{
  "n_layer": 16,
  "d_model": 256,
  "n_head": 8,
  "n_kv_head": 8,
  "head_dim": 64,
  "d_mlp": 1024,
  "vocab_size": 8192,
  "activation": "swiglu",
  "norm": "rmsnorm",
  "norm_place": "pre",
  "norm_eps": 1e-06,
  "positions": "rope",
  "rope_base": 35000.0,
  "rope_fraction": 1.0,
  "qk_norm": false,
  "attn_scale": 0.125,
  "bias": "none",
  "tie_embeddings": true,
  "parallel_block": false,
  "init": "normal",
  "init_std_qkv": 0.0402,
  "init_std_o": 0.00711,
  "init_std_up": 0.0402,
  "init_std_down": 0.00711,
  "optimizer": "muon",
  "lr": 0.0107,
  "lr_mult_down": 3.0,
  "beta1": 0.93,
  "lr_head": 0.00741,
  "grad_clip": 0.5,
  "warmup_steps": 200,
  "schedule": "wsd",
  "decay_fraction": 1.0,
  "decay_shape": "linear",
  "final_lr_fraction": 0.05,
  "batch_tokens": 131072,
  "seq_len": 512,
  "doc_mask": true,
  "train_tokens": 903400000,
  "steps": 6893,
  "dataset": "wikipedia_en"
}
Each number is 128 + 32 x the weight over its row's rms, rounded and kept within 0 to 255. Layers, rows and columns count from 0. Numbers have three digits each. The size before them is the row's rms in percent of the matrix's.

# up: layer 4 MLP up, 1024x256, rms 0.154, rows 19-74, columns 0-31
# down: layer 4 MLP down (transposed), 1024x256, rms 0.215, rows 19-74, columns 0-31
# gate: layer 4 MLP gate, 1024x256, rms 0.165, rows 20-75, columns 0-31
up19 097:094133090112111126161054124185118172192134056147110101156119141148141153107174134069091083106133
down19 094:176131123155174139125172149144105133090126119119123162077062166126142116135084123160078137115136
gate20 082:120179133080129150084167116106146100151120146131157166116097087167178116157174109083059157198137
up20 086:107127136099174167123168136128136093139112164095180163162169136144111122128167108130107146168092
down20 091:092171146135098133111136115101176134108137170088110146179112081094113125119085096108144158130148
gate21 101:130157147234157155116087144173201123123092102135121099101120198177089147138162133093142153183178
up21 099:105128145131144094095125127057143117083075091124121115095138132129121178116136067114195157168080
down21 098:129099100119111138167138122144092110171129108155093106040079133083122154122128108101120093127189
gate22 102:117139131135120142116169082102208123178077113161149114119110143098122079168153134083145084110095
up22 099:129128124131128066093138130141131155173091061101080090159204117118064175160148107122137179129112
down22 098:123070134107131103139147068110165149112117132169123184198109114145214150148045102064080127160115
gate23 100:179122089129089084093100126116183107165119084076114105161107172116117111123076115157153047101076
up23 100:146121089147132110105131092142146057153118115121099118148101181166124141095056077100128125074099
down23 103:188130138101075059103171142159096135110089117121165083158073128155135158141097080139119139115110
gate24 097:163107120122104096059115169133157081141160159090155133118095130126197139154114064111106080150182
up24 096:115167196156161098082132121140146077138138171084111109126123124118163166141106075093145167142124
down24 102:153126186157189114091137088193144140145046103107112180133160120175113136113070136157083201096153
gate25 090:127124135145119169129109179173140135141100136129112111086138140138128137130129144115125096171132
up25 096:083191097130110115162120189084163118168114175143119121122141106127187093149108106143119075188053
down25 094:124146162079160141152105152114132139072198112073100070116144125129121069136139132108140044087161
gate26 100:117146170148147124131149109144097113090135112175081127186128054095100059144093118116098105155121
up26 110:185068126174145109105120108070156133097100111086183124143153071120105129120122130132164093088147
down26 102:133102117113134094135123144182145182075161070112155091109137155071098115123130176140091093156051
gate27 099:095126154129105098098083068064079124110165170141149095140121170075151070132146102166138123058142
up27 100:074158094130161170114201143125152125151180143069096142132184122113135149090124117131169099080127
down27 099:142148103091136159193151139082127144066144127089149155131151177101127145118145133174088172127075
gate28 096:104107166132135119115129185104125124083157101122112154109152108124165171134206156077102186096152
up28 096:116105126154195139155173091159097137113114096142123111112049179159103137189154102124157121142123
down28 099:165232119095163063149124114199110097115155123144172134119160180123095088093115167175175125075105
gate29 106:133146127141145174146166107109122122153183149118194151058117122154154125134106080131065152144134
up29 101:188134152124139196114114127138164075145139119132145093118132128157154124044142119162127157175100
down29 102:130118146142113137132113175184116156162134103152114096130168153065128135131117138192140152175154
gate30 095:124103136128112167070175091143176159085090137121156134127149095097123164126086108103088179139137
up30 093:144163154056114137104154126148134131175067094142155159102129154132112170115134114108149092166108
down30 101:102115122117115140103142118090065154148144173132146153107080171159110087141105147156171079119117
gate31 099:112086114132113186103038071179116099161130154156172129091131115133120149094125191131124106126174
up31 102:073155160127162129180107101161156174159111101115114066092105038126130157132108080139108109126099
down31 098:142118140148085091108190153117153158096128109120091107153134180109111154123164149119136144096174
gate32 104:108118122130094081152106121048146189100147187156224144101074152124141140152125104058123104114162
up32 108:154123074125111117107167206149134131129093111127176070128166136158132117107115077157163092123160
down32 100:189093143125132078101120212081110123113137164101127140142167113075160141134109106156090104159144
gate33 099:162112095118161066118099162107127139107106128147146103136105114095094103145098168095127159131142
up33 099:128125085158155128069116141069134139119184129164104150100075138164100136170129122118128059139139
down33 101:094156144119110093145124174080106134103122133143107127086096158130103163149153140133113111128104
gate34 098:122088107151113114143164074121120114109122086128173075102087171106167112119102082131108139162098
up34 095:101118148144076115149086152117138127134151145200102156135154110168097131116046068119117085186091
down34 101:105171185145124133100127136143104112094129118170135196135108095164111114154108134154149146230150
gate35 103:146133135169090148094111140122137082159118085085232103139103110111134172128142138128097129143099
up35 104:125134144088136155166062091153106116127124101115116113071144149138122157161130135142161192122138
down35 100:143092101146133117183153135134157133126101190076187114139084073118118155182096094077113155140106
gate36 096:094147125130135118142133164102232124090088150095097158092082138084216144092178132170126112144125
up36 100:151103109100108204147128127127136115103082182164212105118122124152149144162125120094164088101138
down36 106:137110089138121144039106162105141121113074119158151109124114162119145085117144140144170107125183
gate37 091:115142135171096150127171110109152041136063094096183012155161124163108119117135140085101167164154
up37 088:186171107064146139122154121134130127143151138075170128139101137089192104141099142210134170166092
down37 092:104199113155153153154147118122130132165126082102088140053161085118171149170114125172122091173080
gate38 110:115110151174083125193149075144156136107106109134129195116127126105161137101141107086161138049100
up38 106:131105125098139189138158168098093118178086149156146172148067129185136128127153122108120139152102
down38 102:158126176130131128102143154107110140126099133109126098123095078139148166136112169116037181093073
gate39 113:150117172138143189150105176065102080169111091119124119054121107155130090161116136128125134162065
up39 105:175109112158095153140152106116127178040148100085124133168140137123165162123143154120125141140152
down39 108:104134098136106128141106082164168142116069071105112107121158035179098125102142075112164194168152
gate40 090:095210122081105123120101093129142119161096120084137092135130110121147142137092120119129114138140
up40 099:178097173115128146144159117135124149089108139097146142159092196163118108108126100155165120136145
down40 096:158085138180066177063141136094199154114143143097120142085090150173108160181172067185116159169116
gate41 092:143139111154126142132193151102178148063138119088134102126146180154161141165171183174127099111128
up41 096:188105154122072133119095127102126163135175141121125098107192152110095132105146104171144134150145
down41 096:128121126120140142172168134064135095075088164103103147104155112133115110132112153128085074093099
gate42 091:122115071157082135130182160159091120137082156195150134090106117112134102138126079071093106147120
up42 092:104123109104184127133079107109155187127123154135166139109174104117122118132087119084136137161102
down42 091:140131117088136130178155146135150067127077100092162119177140201079108090093195115115129086110218
gate43 106:084114176132188131189151082134163110139113115097118139163135173188177121121156114126140135137107
up43 103:130099072149073086094145104136156077181086207115121117138101106169137147105110167125090144162087
down43 101:108094076093167128092144152120137120108168106120149140021103090082066129133081146111088130093178
gate44 099:134237077112119125147135126087135116101139117123132146096128136111138145139135128154182148149055
up44 099:093142100130191132109083113122109119154137208109152119112127104065161088135164161138140130226178
down44 100:135114127138168157082101095112112125159178178080182126139171135071158108091153109116161117155149
gate45 103:119165101114057136109126165150153116177101173141192209131133124130098190108075130153141123166166
up45 102:089180078116119123165098099078118161078119122100127101135190148200173132027091076124206175167096
down45 098:110135122117160102097085166128156153160119131077093128145121129116125077138166175170151122089151
gate46 102:160149108156157086129130137154127158109099133091098157144185103131105120166179092135104099161146
up46 100:156186143118118144139107130127125116138105114105133158083162146160109074122084087118169118159135
down46 100:102106152129144115129145142147061151105180058172094128176130110100117083186113087165102156093160
gate47 104:043085130146103215133132124122134131127139140101111126177124150105166141134157120055090180121145
up47 105:140155189111156157062136110107120185133103115160152135080101126137115104136151102097125108131170
down47 098:115163090148149092053094130156146168104070186139115100094131135140155100162125120085156126126128
gate48 104:145174116130114071125156108145182055103121132086139059155108083065096122139116151112155114159114
up48 103:179115171163171106158088186143090081143140106114117113120136070154173163210165083106200152129098
down48 104:150099140128096093063119176098100129113181190115200104070151073123112091116080085087156118067110
gate49 067:162150147133106095092115131124123090170111123157132104050117126103105137175084092068133120169208
up49 072:168102134114160166115139100040104149108184128096132149080171182166135089145071151147166178189100
down49 071:112106088094110105141111111130171070192130122137132131125107146168118115075156105173180103181159
gate50 090:144102143157090134141163120154118143168166124082088090070125109111198081140155150105169170210141
up50 083:130141100125168128098163079096147126137072146165140143151146143097123197158197109142081064052123
down50 095:149154155107124138138167134126152114139140140112056122144067178108143122092139144159182141206110
gate51 099:143113057118133183158140138146103115148142158135118116172097221143104177084097097162139161152134
up51 102:181103185106130165076138126163106095114165172099170149118052125090098124113096121123108063096137
down51 099:135141130105145174148151176088186088138147067105134154095114123156102127105089132139174119116071
gate52 094:060155090104126121147133140070157033165083141114097084152084119151189122131137161107124152165149
up52 100:067172140127093140102108059165135138104160145138109152136149176111126199134120140125095173053165
down52 098:158112150133134189099086177133122119102084161135090115154145077102140070127070155133112186072102
gate53 098:115147096129132174117068128109145112123141129112118115141134169106140191130095136129193129159156
up53 093:100178112127159159172090108112136058136168125140073147202155102156084136120122144091160137119179
down53 093:139130142124116045137157116065109210118096086132136143111137177130126192125208113119113109114103
gate54 076:133162152183133073125098139116097069069111153082051123126171144106160118155082083134126118156203
up54 078:137132135189132128142104111104120179091080111142072117109188138160133148147124118098138105151188
down54 083:106095135136121163123116125147145137192118165128136103150147151116118125118147113119113118114131
gate55 099:139149189076116116133098125128135141115120151160132138124132117093136109107169161143209096122127
up55 099:060189140147114117067134158125123124156143139153122124124164104143117164146179105113171112152080
down55 098:148133141143116158096139149132097162096121144122113086127112108116132093161120120118067132141129
gate56 097:164088113232095186163149121132112109100147094163105125132109182088176156190099127168109107137143
up56 101:210155116083128093097204102074105123098142135141092106135142117115095069074123158135086164125089
down56 102:180125115066114151152195119151107111103205119171147108119135099094123127056181130097154147143103
gate57 096:072112148140132134101133141115113114136150132165162128149110156147141121148141143105126120120181
up57 097:110146129128189156155094131106054102168166108116177123153084130139165119179083131114130119130151
down57 105:117123088157116110164112112083096102198098063120149110160096159168151060164068153174101117116112
gate58 103:119076086190133125158149157096138151163129117190146112157135131104099121083131127159119091170113
up58 102:119127097105114177122187119135144116121119126158167145136146123092099108111153098164145086155115
down58 105:177135126147124138114119115088109148145165148128120130099107178087131088120107110108203120187147
gate59 103:176172105110117145158102117094119227066110094155151094103102104074148091117149189074141099180178
up59 103:125141151153135126061118128214141164122128068112142171087112082160146103103092113148126094126164
down59 097:157125153089127123176146117131134115142095104098107162159110088180130138158125106130040129145144
gate60 103:103126059073093189096160051141157136121086160121135070086097134085091119164098133166170119152154
up60 108:178140173102153138129161133122193096136167145165090140166145128109148122118114130153154163212144
down60 109:140099138125090138112117143139069127086150159089155108148095121113121128099141150176206140127130
gate61 099:120178175094129111175181159133139172053143107119147173149104163096147120148103109102145146098057
up61 096:118073191125158119121141126105095138135169109107137086133067166137132084160147137114087176167165
down61 100:114096142129145136142127130128127159085151095147169132111086194130067179181190114125133093139121
gate62 094:144111165092126152149068096124122092123131111181158098135091142094083144078175146094113146147182
up62 093:165103122132169084162118169121130071122148117167121100087151121127121129142128134123150108137172
down62 099:143104052125131104140099110136107099126128102140117090184137145149113124152172151158111095151125
gate63 103:091134166152113087053107130115157137134149128108108150156095080166164100133111091139103090129107
up63 106:076134163136100132159159120140087135116104114146164052076152064115109094142125094184108159111163
down63 103:149170078176129187142114108074123113121149197119091147152147119150157094143117172139139110148131
gate64 095:113108067064144136185144076081101116158126134107149117118140112088214143125128121181119169162132
up64 095:153123146133119204132152140130085138125149078126059156153130136097082156116129090136168152131144
down64 097:133175127104111136111128142156136101050173156140102141172154129112099133160149103159129097098093
gate65 097:178078119149138158124111111141174142137062089110071094125078149069178127164123156152151087067111
up65 103:109184136161126136106083167147165116146103128095159189146223111065115110136110141130115180152121
down65 103:165156126246108088192056106136118158145175142133116172134172128117127109144128198147129112135098
gate66 103:105098139131102099155138151167096150134162154124132022117119077125110159128145125104149123192109
up66 100:167196121079131089143175119153090126175068104140121134128177178107123093139139099072044118150149
down66 102:128158132119089149167128105119108117125124148140135159113109102124119117157091133130175150147190
gate67 107:140157122163116167124206128128103151097082166180140068111114104044152133156100123107156154132099
up67 109:057162151146114100154099104134154072158138177146104136152133112142129161174115134144167191157134
down67 111:098087161234109050167049128069133092079110069062136097223111136098139152153133149187165181123123
gate68 097:130181144178137157135210154103139111094132141085155135118120147131139155135097108188125137133087
up68 093:132080172134126140057159157139105071147118169111126099124141162092102136107112103133120108165136
down68 097:074142094169127127125141164091108162153098113110103078116139105173121105155157138145121095130124
gate69 100:097141072103172147125159119097140104142127120133110098120113133124070087099142111129158132119122
up69 097:158125183185116076148142083126044082115166130131106152138176145178053159135111152105088153121107
down69 095:150147137102099065142156085172170093131123212160145125143146140093117110083091116079165199180124
gate70 117:078150116136065102074163080109154113138121101093131143094098167124120132113123096114187043058120
up70 113:095177167117123078134164118172120137121136162173147173163138137123125150127142108123132094138110
down70 100:155182140108144107230099186110189153122115051144100104141132129107130130132134155078077135135105
gate71 099:123132129113111067063089149095149122116131129168094049128193177142112116101110090167155174166144
up71 099:162174150179103166127177110138070140168158148197089100114097134106111187146168112100094152145102
down71 102:120123141167145162083093106194076127132085174155151102139067084142102122113144135112109185156164
gate72 095:160184115181107091125138122102094117065126144140072122136119091107166166118106131103141067176133
up72 097:072118170182123098092146093122180111097117110147086113130102157086152113128153117110124101138134
down72 097:168074122129112158026152187118160115138099054141150127125123093154141151113164088132097072176171
gate73 109:111106092165108123150094089098183112094079137147131119104084091184147118113120202105112102131125
up73 111:080181158156151129116143113158160129086051107127109173151116131150169121106204140089081125097123
down73 100:101135187102079092148117168142141119152120093102145091087114137147134147139136069159158103163161
gate74 098:089091129145160143139113178129110126141052131145094137148112107117133092163139159152167133153139
up74 099:146107082128128116183120117162069093069102046145154178118103107080136115120150147118151098179142
down74 099:077146064085142157061164154154163117153107184077080122149094068111145135118118114154120224119157
gate75 099:116136136094089121182175137143086102134172121095084154114207101105108167056151105139175115154081